config = dict(
    num_hidden_layers=12,
    hidden_size=256,
    num_attention_heads=4,
    num_key_value_heads=2,
    head_dim=64,
    intermediate_size=704,
    vocab_size=32000,
    hidden_act='swiglu',
    norm='rmsnorm',
    norm_place='pre',
    norm_eps=1e-05,
    positions='rope',
    rope_theta=500000.0,
    rope_fraction=1.0,
    qk_norm=False,
    attn_scale=0.125,
    bias='none',
    tie_word_embeddings=False,
    parallel_block=False,
    init='trunc',
    init_std_qkv=0.035,
    init_std_o=0.0,
    init_std_up=0.035,
    init_std_down=0.0,
    optimizer='adam_variant',
    learning_rate=0.00137,
    beta1=0.9,
    weight_decay=0.072,
    lr_head=0.015,
    max_grad_norm=1.0,
    warmup_steps=382,
    schedule='wsd',
    decay_fraction=0.664,
    decay_shape='linear',
    final_lr_fraction=0.0,
    batch_tokens=131072,
    max_seq_len=256,
    doc_mask=True,
    train_tokens=1120000000,
    max_steps=8545,
    dataset='wikipedia_en',
)
Each number is 500 + 50 x the weight over its row's rms, rounded and kept within 0 to 999. Layers, rows and columns count from 0. Numbers have three digits each. The size before them is the row's rms in percent of the matrix's.

# layer 7 attention output (transposed), 256x256, rms 0.0646, rows 169-191,232-255, columns 0-63
083:541538594451553584555584451495460449537524453487396505435506437538506444463546521472491492509542485578523511470428507441540459500448505475451536449548545506503392610408495486441513492510469540
087:530535422503492546525568469530551434450450521441488420508461520587518461482485467453520511464576445452457421552503510569498436475502557563479557437446547527473520438530512500426493453470503519
088:540549519430446490525586556485486409522599491559521556426557512493564496494491577311464426437481524525452500491447485541486497502516469489451520488538551517501456517539499483539509512474504421
105:537390457543498429415559519524461521456504505551541576408493512512566475461490535456580456458449551439448518526449479578518525530590466463453483510429483460482445517488460585621536442442438585
101:510429528464484558506455479484546489494465482468368522511510525475504465553538475546426602466430441551426575594513491519580468483505583412399442488524546495488575504496483468543498436458564489
090:419520508550424481573505452485470536421541630536432433439508444530536455595534482544523518418511475497465448513565561483507572508553449460492458456529396442473487493437520579368554513480521543
099:464497431500549533511499464494496525414460572445540398343566529538469387496501455511493422514539562511538502483498518540497512590552520482492509446476478485474508477504427487398505521490561505
094:590463473528484452514484501514456486518544482471493515562409408503514580531538529487456450565569428505482453584580565534465431411384544551568442452509425539488480485470548481458517470593424503
104:401470523497456462481569540540520492468456473500507464635636518501538520458459480504533514514532473517507527469452414541478470468503515531464511521528607439521594474521421447460494466532524470
097:555525490509467504518497565430495548533495489516458518370523512461436527576475527547484515543473523460512500448461450492492463480484492473476461503528530500419512513540508548478521541502550467
090:562406456490557518357457470473558498530553496438463504603500436467427532567516419509468508478541459495570530479535415454430531510482518474455476500419558532535543463441464514582424582547576459
091:446552412429502493564609516493602536478590575510510479616512431523392545480542388498449475464451463437467487542480480534444476525544503428474503404447451592501460516521488519533571444569461450
102:534487459526501554574461427539498512551401556474440519519477546511477446547510498493504524498477430522408480625466541423458428481544412554528530502416481425507477530486429487501591521434484498
099:433495547487496478552507508558558492536501547526572542620577443537518569442439562502555524603532442489460589589504467416551436527519424559428424539524519445478445521462482499563486476495443552
091:475519452577608506461539444544503574449489443552395470608560559416502489496575561483487510544548423513481557377551492525510543465535509594529443511511523440484452572416510531417551529442443486
106:494539464519525517472569497472565452468469505454547430576442458417459495575545475530479555468456425435493516501427513489525489418560516494516496483519554470511483560502518515453497539514536578
101:460432515511586580491503438470495502445605492505533454481442512470512582640607470502494510441529503523484485549491548563496509552500566515488478447524513605448495504465485462554395518479478528
101:548456570499536474480552563520398507438530478546412523515514550462437494585477486462491456493497472491505525580379566528572410582486471516461484522524558563508639449443591471511573485479449493
098:566528525559542480516530528443593462495550553518616435573458405472598522483519495540474523457565405452458419515451450510504439517512530573514568560500469505590558419576455532459497632532549570
102:591515360541519533476547508425502539546552447539606423439436465586504580485501531537527455394568501487513449549503508522471565539469520499429496512487501549434528431451438535522481544508399513
119:476433423558469595509560461488542545483463431488607496573498557478464487499519437492493434469529450558576483516538555495444499452519433573511486469503443463568450559470504482547471446502452488
085:483527420548604545445579537431451478485614495477467497490493454453473523477429539478479522629546500558458513491478514550478531483528534490516456484446440566478590482543501469558479491569552461
096:550525461432588473485430455496456454651414487547566555373529489527513516532505494590531453562348490472579446464574588491484509484495481518588478547479553551567545487562458482542459501494472349
091:530575485460476501524579453532563446472437565513559519456471469539492547493544479467582419492489463572461576532437444472550517524576486445515499449505494417532478478481449507397507511452465492
115:560453500482505484487509507467454480564476424514433444452452487529448553449530524447445547523437482547449551464536476470557446510529485521454525487550525544543486587477537548522583543511444523
106:427454465525508480532536432492431506428460519507451490416528548536501482495624508495453473456624422509567524532496461461457554479515553470492482503426442547419419513435521462415497440489476569
103:483477538518433586428529485423505463431576561486520489424542535411515541520489571446475439407512518494445530469403448575532518491511520468558564470456374485509592510570515470496470574528557502
089:470471484531481444493588415495468653495596540470472567627455479575482491512491397482533495406582483479410510441437500484555437530585517440503516491493480554460520460443449573478652590453448488
099:457509512451554504520499487472531560389397476512407521532489531501524401568565425562513595501532453460466556552534545453470579578462439492491490529473534462462486483502517563579528406487496400
096:451526494539507494475421542465578469445458528569442506427491437530559515560511499520525409442624473458530467485445515582465615580543492512521518525488419445470447517471518595395521433482522511
100:414530454480519545577525385532489480457490558465554547325525512475503495535459465538538449495509465544482558470461495513396527503544466530505553465506461432446542493513388498415420536465460514
099:463511574492472556496521532502466462550549461484502425579427497602476515468551513510452492467501487479432480507551591536454542446455513462506426375457563602468462496632514559519532526572505467
088:516448583464472524414527625479560448564446526509529518515579548479440605439446577412439515507539494387513575466542487544511397493496519558510492426627542469482567504437478579452528504547494501
095:459472530497475499517538503419360520469582428462563571376494556499571460481413516495528483541492588482533473452441474492524545559533517430454500513527498460391556407544516422451439435475534470
098:431533516468611477426547551508530505531516441536454501489539557479472571564528522524504478445440492512426559554532425552548480479467385474431475473498550484535547483452390454542544517506574414
098:424588504488549506556486505528557467484509500530481519512501443527512540517540508508506534422509453436504446557510482613398478491501468522456498459538461470527515470496494522449557473530495495
092:518533466515573553461503472346485601627514530458510481517486419468467464481462526502609530541595529505399476527440533477455452551517501519589502541507534416494442459588521453523540517495511488
099:479509521540470550511512407543472452475552474518510588549444508527460526432378484487525507548423503501479508495450493598530447538521454537462513499481504412487562397549519423620459439470466487
098:525454476508448574417491498564546554462534416509383439546553532462548447491562487507507582477480500528431408449476550501580530498556490478485481489426555481533561550528511464549545467506496478
091:463566432466469524464414364576495430499540491477575522653431511530510492569479468473411535437475449534426457516511551473475532506458428510487548489441542450573588485512550553513466494516543504
095:490489625440473499534495445581448406412536529488516462518460566435449545515451600493423437471425500474530460488432458543470526437574443461476533399556509501407586475521547530524461475493579474
091:447450490447501480475480438486586464580469506495529507453493541446473504653424542405529504565514537405469492472471375422545498464534509504561482538502473493462532447546520513528462525483433531
094:534558530597507476440544427540626487504553520440493543554446431549580488456517514522491547549523434471478476460452486456526534551546549534547515532471422481569590441431416546519515563581521521
096:562487493499493483434578456451507488505452521495584460444430524555525441535577550455550508448455524439569433425507533529511549554466557506473440463416478497519461417535491477482577569440503577
077:462478460401589476512561531490595410483517506490522548548474400530466549584548448602541482509516481486452464523537469481515478493425537503423520525462454522491411567509393423463484498533460476
109:565497517567453538458539466499486535526573424469558557512511543435476513451362555448520571575444516573493495468459553492526484514441503477477499485446465490544594550525523445569508483584529494
098:534488501474410503442531504532472438451537510488415542484467567556477467476489439552511545392408457512511512527374546496589474569521559460412505477529566560445559481557438527505496517494464502
# layer 7 attention value, 128x256, rms 0.0612, rows 105-127, columns 0-63
105:472515449487467572551535476517532531426551482516503553539559504532516528481523479422469469433467477540579567505479504475525466529500527456451515481473592504491435605449536466472647567477490536
100:481489456467561497465498510515535546457564446429477488490388526492506527530438499490499572488531441478490491531531472511547459525473593497515535518459422481539542392511529516424454512454494563
099:567452587578444535374490530525457341433545492542515524480562505560549547495460578446517489466524559458493487491395480378470515565475473546553529537470592486466565531543524473425473448515469505
093:538509502482508416463514516507445518519554488560496551498437522620610425430487471466576502474485498435430503478501461430519497594537400430544546467452485492476492465434544575478461492527498608
101:493514420527542543534508542496533514484497539479403545505424437523475531508516423463386508552563466444417538597426504568562474561444600428490538458585514588560441575495501505628578456586502454
091:475539544527535407520482411427536533492419465537430473494457419477502520477468509562418547545520560452366408551471473465546573532557564478426507479445422443419472526531475560505471504543525567
100:498543551498573521512443473563532534428569530482520492472503508551524451484506536530554543554504470586535574477553521454512488543592451486577475496491470428511535400600461541432501524616546538
097:531495514485530536580462534508481425427488568425452349516391533542484545520566553519425556538562481506524452598564585485502662433441516517548357445535620478498507526520460513539544478499408546
094:432503500467516536533479612589491430476520448516535504508606534430513495426443469500613518493414510520515554509475439468534562493402544432556563524524571380525545453455584532408402461504483437
098:529477506542452563557451510430453422521621560597441453468529468416502505544490457532492520601479528458526575420557477589512444429579432493472393533460490460363531460532494598461514481410487395
099:569423430511567574428475495500355387623482420470424449503468469422485485539548462491519535569517509491491535453510584476459567572513530509492555520562510493477472456414518500531483480568543490
089:538471489406570444452527413456615521511446581506546504551487476507437586487501486553506484546472523527474508534494466554437474528504580503439527457444387560543492467546413425548578517592501459
097:513468436519549459463446520409486521550528463420472537518501561513500510412437482436567597537538505500480481572469545439414445489479450533435466486459551446486457425541470502440444580503475527
099:477417533571498429583514514545430476440555605555555472502523514530438524439494520421500446530500451477479587523467456629453479478552444484451516463640416539478512466525488564513485450444508488
095:518463483555492539490554463468500516501548534477447497515524563419523460522507600484534446431512489389518496548531456529563538413495448482502486388511491507516531535590554478470495544362484544
099:543491473478492425464513463460550530607421557445603531515489446469545478514483483470419446509467527448489482478472461498459481420484515496512500487514593503523578437578531529541558529518532473
097:513477493548556575486481427527500479554578396500555475475499553452439529488580546475549525429533477500483519554573566507564526547574469491518463486443490576559528620529522490539480542525484558
093:527537558542526407487550517475452427468474467539506538496452522599430428494502496490535416504546468435491562476560528468478394534493430565484529500492651484537552478455528504458507451464414460
099:466578484456474529465572515509536579420502601464522453529516486529570499404461416571402520525445480507446427545461524486596480465484476455542530524510551486646578432538449442441488507529473556
101:460495482518495535405491530488507507554505525521578453495563515510579546572494481530410473477574455555520462568470449577585390565424530473449399556466569504468516481505604478519402563577476495
098:539470531474513498490553435548607520379478479568566413532427481510563447533553485443458426440447417528516525499476532519527471409474448553591451414471421477414464544488463505570407533453490473
101:451541419574525542510617556456402462507506565525557452480482526545471485517476563452387527507549560484489535561480533490513534449584501494470477476533535633480584430525505494476555443540465450
101:480436457415555499529460501499519468519400520461527565468524516479546418585476454497448363417439494550546496486520503532487490523425477397487526507577504576506536468608510501451519532499528494
# layer 7 MLP gate, 704x256, rms 0.0794, rows 0-47, columns 0-63
112:508448488407452472564552526537561497532566638532463484507485499522362526568525497507420517478473481493353431458487456499464475489487558594562458471622486532461420489566540478529612499502486523
096:508495515466430525469506588517475511494496430595543529458372514438498532494587530476543480481455522478453542509397514556475588500476457487514496505471447597504455438488402472510535386566565484
098:480456538523518440425459443503533503504506592486545536456575593483449489498469495581408539447527559457446548522381452472492520466487533523534499445474482611483450466482582472406495458473573525
099:492499442563541558497556441495531559601465528550565486476480350401493456429572474417471491507463520494562511502580587455526472539489542478464539502516518421585500440520502524520582544551472507
109:589534522418489573469582440529492518512485498469461499388494532507470532538432492537553434487444507510450518504463480553491443468455564495528349486473507445453482503431552511415445399448395486
098:428527458511420483555523562563521465547452541478458593522482481532514520479545499520534542481554513535465529578574534485509476414571554605493478547485494360572506502415547548496511475605450421
108:485425436420513486493493534486559590502529522536559588459497482374559511523420546450560434517565552516508428411437469530560458574508508498564512481485508522397528411507512515555489461494428526
096:446469490472444457375496437484417481485439566453425525471456584523473528603554498508432568495403490475446466518457525528571467521576494496555523518533521569484536427485431552574570444509436520
101:468502502474485434486520425512491545480452473488519446466492572514486547517477561551473450450591561414561454622454439436451551463519479476539522504485560442500505449423372554506473494493564475
097:499512477481515517546541562485470505511486489534553555483532513531609489435504420591530558517414582416493469422531499485535576579487527507495547526478473421531582465437398423476442509516522493
096:510448577419507575451468550470478506480519458551510444478518464448520530571557526611436409440453544505493508565531425598402486517486539514557533479446496574446546543452524504491473579485514552
104:480476468489496474560600506545443456509429505530524588488452573514441547445508488555528471502507487599487522402468465570479475532412520461411510518521520560452497578492498560421426382483479520
108:496581443521487442544500459531472549588506487513528559457449634544499526448491477389441536530543491417522497500462616442542476491447510508545503575484500513588501446406625460524502534575503572
100:447597445508474480594525498506473506541475545508475487503522522585472486490482478544442538640484594536525550546466553438531416480412526595555437558492541483393577431479512533532470496444523442
109:470440521341495468483552521473465549406444468496428496464500504559446486447489550478518462503428501520550495466562525502569528418497502541568491456563536376501495508473563525485473482553549480
099:484517604613521424470516605475508541551581513513516520393460557527416577499432534530511515382531549450493464547578519490563491434507432495562465579542437483496359443431522471501435482471503487
102:487500420581385496541400504457467465529478608452573597477518564562469528520530527527401467503415454556468617580559440477402581398531437545564482483451480490467470535487483542523564469450534483
094:485540413459515472460462452507536457480451517428534440490509553522499512502501519494456533523569490459509609524444482509543480600453538450492530531547532606499420481473462473505570438529516510
101:482544487531545469509569409522490599462416546426514497557475545571461411470536435440516519510518512506371419445532489423411471571523456536498525557501515463524436481417552582532504474524472660
104:443440493529525425632439484518456641525497486509567599457461507530496434551507508466500509520545572504472438526513499631487456517465484476597447520517532520533515465480536577507512464536549547
099:526498553449470529529580488548508574533502534650521546445628466449505630446429475491510522546482535440494448435507610523498434408491510553591504504476431499509530391452555501464492424511477541
099:505456419479523562482537548488429550451399497480417491463442545439464547502441501495551428533425629517493566580518539506615566452502537385539527544474499491415551538487556590561578438478438534
088:531494414536541499510527571450498538463480567556440659511524546427569521509572485458552459576547378397510471520506443524421488404477548482462502413432519477551507471478497511497501489523468407
097:524469455557591547469575599425504539539520442500510552494500451477564502549551611522574551545496470415515496535479529529585510577552506510539461479542546495528485436403475523487597607540509554
095:472471474472555501570562498565488533496492394522541576502475535495515500531475539491515585520474463510501511468476475424505492589435450547504493469491449600461546400363516523511457463478424458
102:581554555456566526497588451511523546494517541538552487481505531494484519457497530524444495488448532512493519437525545603503507454524391517554427588509550525462488386467411394523446545520502480
098:431441359379459463536560487579535545505525508436468510516559416482454511463523490488505457531447531538549520555508523485584484537435519481427446471541421586446491510435543530464512451397505493
097:450427559463535540531566512522515473442506634527477489463640507521548515428529499480509450418577510471475509542479527538476463541514497503533482408568519519522465417523503465358566504495439555
141:459547494517481519513551524583419603452551483537518553437561531528493469543566484517501468429565562536484455488466576567506513450450495503463488505430504435476523461388471422481490423533510443
109:481405511482547489547475495432412506514461478496495510469528535451536574582521610436465458493561541497517393439448520576554485450537489537490467481527607571516525546463515484427414496544452544
096:554491471480493593583464475487526521510429555507542559467568567511516460499522502562580502559536634468560592511473507489430533571471558545468545430436531462474437550533529458494443479474452449
110:480436477472479574490527534503481462569533471489534499474507524560609511542483550506504496499458487503532414515486513475553500415464444487494455464481489451469582424426467474465518461489495534
101:474423469461510502583493481612500607401487561554485451475477520543542473517523520557452502456566462491489480449524549429539496450571491462512427529539481495501418444422453462406516496472393549
099:458485509542447495494625468510533526483537529519572458515488539514496438510543467656537514436546520470500504488386489420476474528560498464541514566466362468466544498412443473495471512504547524
095:517538503482468391411439486531438443490534498491488576444686541439568410484483542520459593502511582425519493497402425536496460452466496436498532502580505622440502513543512475528489529416450425
102:412378431453501500480526506509508494498451545611491507510566480578486556391540556538561564401549485544552452483488435522488513481454405469541505571479415456502476511566496499382460494501480509
098:515440407433533402431529467528498616499587453524444435450528481485501513528485504539486583416526551487529555591527537442487498553498514504509435534463509525517498411485508465495579472521453479
101:521529485570474476515541496481423519496510392433498482460523573533437457503575467475485561579444461578464438448451533419636465473585426546439551495434556438514538458392468433565490532534492548
095:436489540399513539480549536519448521543470590540548500428545437574482540519550592608545600410399520492414544420503548463530480534441495484549419469479408472460455413484443391369492435545462515
101:431494461546421550432490410565394506478571547523515476458502570456536499487462491518475470369464541498562382449475476546457485503504430399517471456456498553530476588478474582590529530482552496
097:552464524516453453491518578405476545473546527487460546525431472550562471513498430521444464475527427549534522464572511460482447415561420437516464445453524429555424479482494561497530495564511474
099:450516495521609481435480488488480540480434474523534415424542462561538498512423469477522481443460494567491491570533466469500469534457324583480508556501405515645489544508405499618573517442463505
098:492451486474488502494508559502502529491464530560400491499482446550508607548489519417431436450457510537504484525439460510476537492489421444509521425503482421499447507387387482580514543519491541
102:437469393496457559466547430426565476461567637423554507478522527523461559449479426512516445435547505510553479481524525497395435538397473542448454489506471470525447465575519459442549515534475521
104:419566555546492487437554528437636531474536555455573615474492499530527500467511436552479557462434497447580475491521521416437456563518474519518526501485451584495520406522530451479578448433405625
113:488394503530475475529525453494468448506509494544556522498452515464539469552432567413559538409536421441541519593455494564546409502481438475514509606559563565487359478384539510442488382547532476
102:384541511483424535487518496358521415528601496445594497498562516495452600478438465565521578499436525413563388501444462477498457412449489530414428498545599482561466448523496453526476610444494559
100:630474451526497506457527462563519463526546464527516527415558458524499434476556541538583585464509431451555491440526570517494474530455451515513471459512559460500539525469452413577492525548513489
# layer 7 MLP up, 704x256, rms 0.0765, rows 0-47, columns 0-63
107:486578457532579554515493439459523520469454459442523518475460495496521533453495483489539470510496566505568559540513557420550595447495542452506516566452518475559497509478547547469483452502426397
096:515549481491522532495594476512554544478395581559508418494469520425475469445441530567505484503418488540543472466560426590601535443503539526479481540586633468451545483505447440465503376437564475
103:550494504487565498506488516595463495489400527526525530481417453529472538539426532494527474497575462594471450575502539504516509565557542475490487446505455430501545448430386418466517478548521457
104:416497441523508512616452485543459426485493524478417515532565489469487514454503423557506493493416428533485422519578436538437545496480465466545510495558541469514569464523555491540476429423470474
112:496539482490550530451435506511510457562530502525600526535564506508458502488453509528528558475418477480431528445425535511445556530504489524463459531443483504492517461545525516551595509462479566
097:550522424540459497452469459588494466503450543501515492457554510572578479481534483563489494452595459453538434343527435562471577469459534479431519464472523554480477453598446462492519537486549567
105:431502533485502469509538495613574485450496551494549560497504512431505531496550416547538417451442536575528522401618433527498576497417533511488494528502431403500513541456504508484533534379470464
104:577460483485445468528546499510492442501587439552488570490514539452461528479439471475485483449563489624531482409519429468431442511420445529564502503489467489505485434448642524526478456508515503
103:499501455589508466561529464557412501437518507528473424444547517451505582559523411547316543465429572413460498502562559528505513459511514443515579486508585483550551560527521478556498499385551529
095:470520546459508552550522481572484476444450548435498614555523503554521534518528495535494541586502512506536491423541517487513514505489503601501433506455428590444435475457496483508531539455493549
097:558543459488592568469503534502453445533447488508467387481549523525517464546571509472440491530512535545445539464605537524437369549553447478499449567525523483489413581502571440549492517449442414
101:467529502578548465518457385540466495530378404368461466440550499488548476591398526522503526443462576508431456561403475530476435528510531487552537495492480453457497581430436521504464524487514430
099:536487410490446503521462477545447492453523506466470476493610523504422511513525457508460430503454533516593510484483434505456475449541464529464575504570541548596445531508571509543490477540544502
098:514666556518481523534541464460503439477477456515527517531498530515435510485476520569546493438514485442571465459440530519555474497536571498533456513504499520607553473530447510507549523586550537
107:593507574446531534478465511479583469515486630517598446512535593377590455590587556526374479454517474445477499466482501432428501489511596453469485571480479502477488546579517495537541464434535473
104:522508497459516623576418410381386456526487573542467461445481488506606448478485538477563486513545449596428560478512565512538446634488507564476459524534454420414454469521505519456506570550511408
104:479462489436459551363518553434405425460577434466574401551561567427449452483457522508579471510571487409536438482466598470427491521520566516523528461561563492521493484561478533499447589485470512
097:511524478480467504452478569486536498544470445456541502487555487455540501472517567518613517496400475570581495540541535420614380487469519436497479546604494553551494338476487498399527511559547510
093:575519571530514569450528462522430382463537541470517419476500554516482457481442532496500428589543523486489540387523580481410512487432587481522541449513499551505485533431480478509557522562572426
102:518524571542560503490460488465473611508460470558496494491618454460489525540493533472544517414499590480426438540510500518463524564608437500577382587513566637459512518478528466565499479497499574
104:528435577530487584526512472483484492542414491429455539467439497524519518520373498495439544441512521490433510489588517535447400494427451529453439542490424511460461496574542538484497510468487533
097:514435520556509548515441374486488478503490471413569459487514404464545437418499471526508454490436528415638587427501558597439547460458496519544541487503478473532512424545427417492428521385501523
096:535539487495533494472489482540567443472497512451533481422530393526481545479590516430518414522613566481505500557478402470540447543543530516509446560455462445440582507483481546461499571336460509
102:491547489492507544539497501498525530522457471552462427501488444499467575553442447547431558398560615513484505593514433529444509533459501368553562471493532512400497519534492497438438457564519401
098:515529443447574527482501426531561453528473566453484498439486432471465546555548502564480531504451436456514481571478447494538473490486441545476540465510521519536586444491465427427486468506408498
098:451524527410482494512492530582490492442519487524438511477507492470442427503444443530529494453479503536520478467450520473575394528544489529506534515480488616476546526464436490544546423455473547
097:583553475396540405443503510546468409489502515519489533532537386454493480418558519466523440475544499516375494512480426459501523554480508525516496420533466407538544545452549455396472553476504455
095:507461439546463560518617544540511489478450519434483521437605550462415514528437490522606535468481526429436421494510541493604423515414547461473490462551530474474533467489494444514580499449534606
107:576515512457531509563545484531516497529480499596531447635463460457548483509489477590501492502550500415427481492521494506382472522433518446493527457548588459479451524479568502553532542482560512
111:467553467592548567409502530514399426470561571497504541512484475513510399448481565514485511496487499466540501483546545562475601560546467488516536508494438437516429487523457430520570559500558592
092:557525507545463513489591422529587435535590453504515502578463501577599531481529513483501433505461537597523457495504535455400560520510414500537500479378493452516498431606449366450467611492502514
102:503476490508511517561542425429523493491577444529457572444429437527545429597515438506467467511510622479502433509469425386562462561418475483537522527457459388528517483480470499591539529506546512
101:481523494471472455530441574526432423489527626424467540494573467467594489489499498547479481443470610498518579534589584475499591506559509473551523458569606582545595595450527590388530469537575558
102:548531600499470504481581503493454507504509470511555651521482568538586520451446453516478432500480550545418508468492470495483474447498520463489570444452473452473581453356411409553428463533507515
100:570401563534520517537536542458489595503472484477550418467514549510479488521517449529437573483517534528419550545585503547484486472569494570607491526479530445643512478550451470508517539612483530
097:425458469490413566493483542530498562580464432586390382519581500455422461497499550611462491521455513502537507485541470606542534534510506459488552458444620473391474514540500484495461510560489522
103:503469433508537444503431511440499479543550526509531554521477468509570539467509491464425445509501460394506492459519505489477471413468605541562425500471485504552501462490463471489568437488464514
101:542573478661584542475569417559432577456557521583527498492543532532484460504532518400584528506535569471454497525429454497479501511619539534443489586515517547434496471523516570516553440562503475
102:587505493534483503472496454481516490556471512527410569502485430544471530523553509463487518551482441506522426453414453482436391450471532497454489482427536463580458525494470512453446445520503553
103:458434520537438489437436447554368456537462565551544493529564491487522497490510433503469514485512435469581490524502472481535583402490580432572420442459556540470536631581479520528472465439425408
100:514508460463492608566467519599547525528577442515457485504471564523461474515446404519447415517431436479505493507489582477616594492475471540540530479457559461522521521409550474627443480551504514
090:467458475487529475552520570453591465485519465516419561551439572462496427525505464569443456469567449410546528532478565555523464465499494485537576496456461586392453526526621554449475488511612465
105:497395427555515436509439495472432437503551503499518474500513496464524504501554405505504499428555494566426474456461450455507437433525513524470525458549502458547484482448552563452433576459501521
101:499568391483530507500438566462556448565572536573464489495424505449512534555512495459522420392575534478525493442496489528495540452565520521446494515629499434480494431446497548617543459414431497
108:447484516494505541545448490460433524561545420459627512525452508537459607491464504561527499401420548466520552509500430572503488457547544458628486566434441473522490499454501423540534533466488504
101:481491548484417484470508511439492479532502528453479496541510570584549550396520381580476469536520487570497479493495437459338537484481519545495506502513561449487544444481495411468416434471497476
099:439568509549497487422505514524507530540479600440481510532487532537482501478532466534503549537532529569510476406516435455440506459505513489399495498501536451423397493502603577542607451433394513
104:549532533560583515515474446456469458520447409453500474494468506537602495456571428521599585513481560430447528545464569391450540541515515482439480376461530506536465550515634534479510401578515445
# layer 7 MLP down (transposed), 704x256, rms 0.0716, rows 0-47, columns 0-63
100:466503564472408483518461529479472482617529455545484446376577453452468472540511441534486561586459442528479536456473538454551572452498510527581494488500513554500389542533506474538464508524403437
094:400507538458493554468485562530500501480513467610381530337432486453512535463569532493506443490473426461327516498460501535513573518551518512557495517462437506482560481445560545490538462458415492
099:429483523538496474484520406565444468479603513512442583468466560578496399447456593466466575424482520404475475517499466404580509494474478481454479528567542526539506459561609545463527418513569574
107:426472467511456468475439421475427495531503434528534430373475574453430375564566503502562459509517549517510525541528516506504551491650484477501510554541484445458520550506447526464496443463512491
109:481457517525494545482502394525625442485537559505503553409420508511495521437465497547503538549471449476521515467506426414392515460556547542439438518499501538592491598534501500429506529535478529
098:428526536518472491525496509473527523513458590552498468387577485536574492491559546388556519504507449494574479435476463488518489514421568505461543501544520518453469524502547520455517536444585551
104:436568447461536551522532508500472466562515541529533428410521511567515530498516556408557524472531513451481557451443492419488564474560440544415477505457510403432520456472573531595530548466577574
103:488466498547479427478496453471493464428501546449541561382431489520528551423504495475411492471516448437497427449388547515537500611572488481481477545499545534517451490480561541481430490489511571
103:527351491552406543448475512555435409545629402437468530621508433586509522525481435411495502477540522445524551476463397563531516452549452537479573465436483428461471582493489483458441504516579563
097:464376539422318495454561432540539556444465478449573508543526577499486594498516514446505547544505451494523524552452573558589446500479547524369419506548474541477541553537628575498589519491454459
100:582460516409594525476532530443537453611535452456495438561455618475528473595465524505536587483547546469494508509468573441497504524507404447473510601578442558521481476606494432464492467555450443
101:556508530523462444509422506551489495549568463409527488407476511509494499463464543458482539502415476539466546515426482415582507474573393542426512520497525564512515478553548484514481469541505433
100:407549480575409516453512560540518485453612542517489440548412548523553471549598543614497467600499495521530473447553496529497478550545418535602547488531522440476454498515440458495485465421564523
096:477507559536568616575540512453526588490425509513516510594574499452538529520535612566592460532464487581521490501440470506484460570486491489492436575455492565524499487467464549459457532445521364
104:515477552445502486504485503491542477503474556569579468508526551499438492519550512571476494471551538411442477465446501410458438477545429513464444586458515536461509587468525506379439421508448463
101:561488511431389528471448494341444487539519598469526580418466440486509471481543505420568493476508517556476514505490519483526440462450472443514587478467438518534384535507451509503491546527445412
105:560532499544572494445497551514543540492492555456551540600481608479422512547449575400568525466473499486547533441485570604483460440479583509527493505491558517530494513500414539572520405562469535
098:538512466496640411424497499446420494546417452534546400566477518518449574528484568470453403547526482502488520578457520546469506550539512509467561627560541490491491526509462574507568474460493468
092:472372461564384537454525585527550510510457491489406550362463501503549534542510445529426433483464494565502551562472514469455513425476509565528474473468498492503457459538546458485466484487426409
099:503481546403443534496545435521588397540565499512486525497570474525398524545559568516514525477500551596528485565525523569455556502539429522458505500498452403538530498467512484530509500483475429
104:536488487505462464559476489568537560536467475477540485368598444530600549457429487605522492522499591476506538544509524508515415550493563454516570505554447514487539487500497451395530570390509522
096:603503534515485438431441485397517503530557544482538522468454517573448555574467444558458537502429472425471505519547457396527494477556506489444506502460551429500476514503454448471480534539515480
096:597569507459559450535514528457510547541581383433396518479478494529503517475481482446500481531505545502522483452543465516458478445461494572531492502564602558679495487540504373552501493546489436
101:486514517436496511562514516480552521478495513456541498492547535577418501422593570532525423548455540577491500474451544541405542500522557537477547545494501521533599475522574530609531391387557602
098:421443581465784521593405488566531521416590453452494576613516555498467531548500554511520459495467528529542473452529512454533491465430549468535483450525481456417500458463489477494515494462458500
098:531490457470518561451450508520481472409519499615466514527423503549465420509473394576497516504529429464484537401510636495491503548456563527590425549583430471386489430474439430432487514463518448
098:555463465508455475562517496401539422516527557485447381413487612504542507534550458502531539427521487392602506358409475585460556536481525509562557513570577540488460533497448539478418496506463448
093:463471477482484495535485472542505571468551545609499447567492436475495506443558518421497385499489536531555581458497449568424492512514491422549536516545462561462537443544432538432437409497540460
111:475557488579455541530491510557473547472532504514466503349511568583528494526604425483502442462487502535491525511455568541544570467486433475465508528404513447530521476417469459443455390518506449
109:356606449439536579525515487564553425472476503430497471479515528504500405470502506522541547473458530496505499442556473441445475601449545533516551468460454470390412454366518511528501524516497566
094:487422529567532534548531530475536564565445562559577499453491514468527518543568557513479482436473520516543515439463465588519478464508493494488533485495485533533538484512599502579549380487417492
099:545543475535515487482546418526535486527558472504460561476467483485511510539553434526493550496542471499569409495412433478563499535458503454553433495446405542568497466427524426483476489516476478
101:509556472496377447502532459521584432582479494496474501455548473516473440573469497416599509447587520555482532491501477400524480508598422476524543456426499470464556454511526521498423520458487556
097:495511497623544468563536614522490471499537405463485571613618441500545566480444508480492422547581425550486559523490557529542465514536471521533483478468611519525534510556503467425411449545531440
103:552562485504484459507401533540507446483493471490536611405537491443487545532504534525435583492551594524444433546516508490568459470534595550538574434449534516443523520498569466575459460458457451
098:503446424484433554551482503516531448425484503438493529705464450494527583362510473507493599355605536545485469533487435486547499545506499458524562459497482466458441439518482523416539499519552527
101:439500468563537428429538544565473528375562551494472545581493526426496559497537536427437394502432452612474533451507444523599512536498469556570572419568423438479509495566490550531515492457438479
100:474457572503557535519500614530568462457511482606577539662462460448476567502542569535468481410492521529543531454450527562480393487460445486570504518513566530474432533554539519545504464464496553
105:533515441575516561522520500552477503518376493576436528443482538587500477578510543497549581536478524574546475497561500488541449473546456553516453460523504482489435503557392448586471515546431559
102:462535398415500548467490506589467479510522480564480550458481506470542507457598413494409569500519496458473473530456477446468521482486495625626479516571513494419515520531476416620483513504550429
102:500349499574398475465446485419523485524466564480469574360452474570555491498546563363448532392499492503607524475499437478499468412484539483462473479445527590527522529545429488441468564540556546
092:605442510488457480382495500453424540563587539509607545461502542567514493441508520446511542488504527479396478465478514407566511419528593463525424427491592466428559533492588537559482557521514507
104:524402477478507406569359550534518517536608516529575514514541502521433538493513546542500533510501576376507468492516561537540459506477402515587448443571448447551475518446531491493556627581491517
098:534483480524527566423570472618514537493599530560593599516439474438451503464441458515521487528556464517452428441459505500486571529464461486466375532584439538545424543529520443470493471532507473
104:501407480559463571529441527525412467441503518525511500572431480435522547530487539530471530468588430505474500530585477501447454450562506492527487550446493450380410506525421473571583503497557488
101:500448527480381486521377436537567545416543533465477573367579516472473461517547483460506471497517526429514514512516431466490507477526577479478413523594526433571565503479465498474607618447432477
100:551529512471516483465457523463536410547504576487389515431509468421495494584552463517532530541494494610482507513496530512528492480446460444490553501557488427498440532521502458521507488541488481
102:467512556528468446519545468492371555516510579509413496691438423484502549458509461455576391472419475472505431583487443536460446507589582519545487558537478532514399463534482534493594503536486426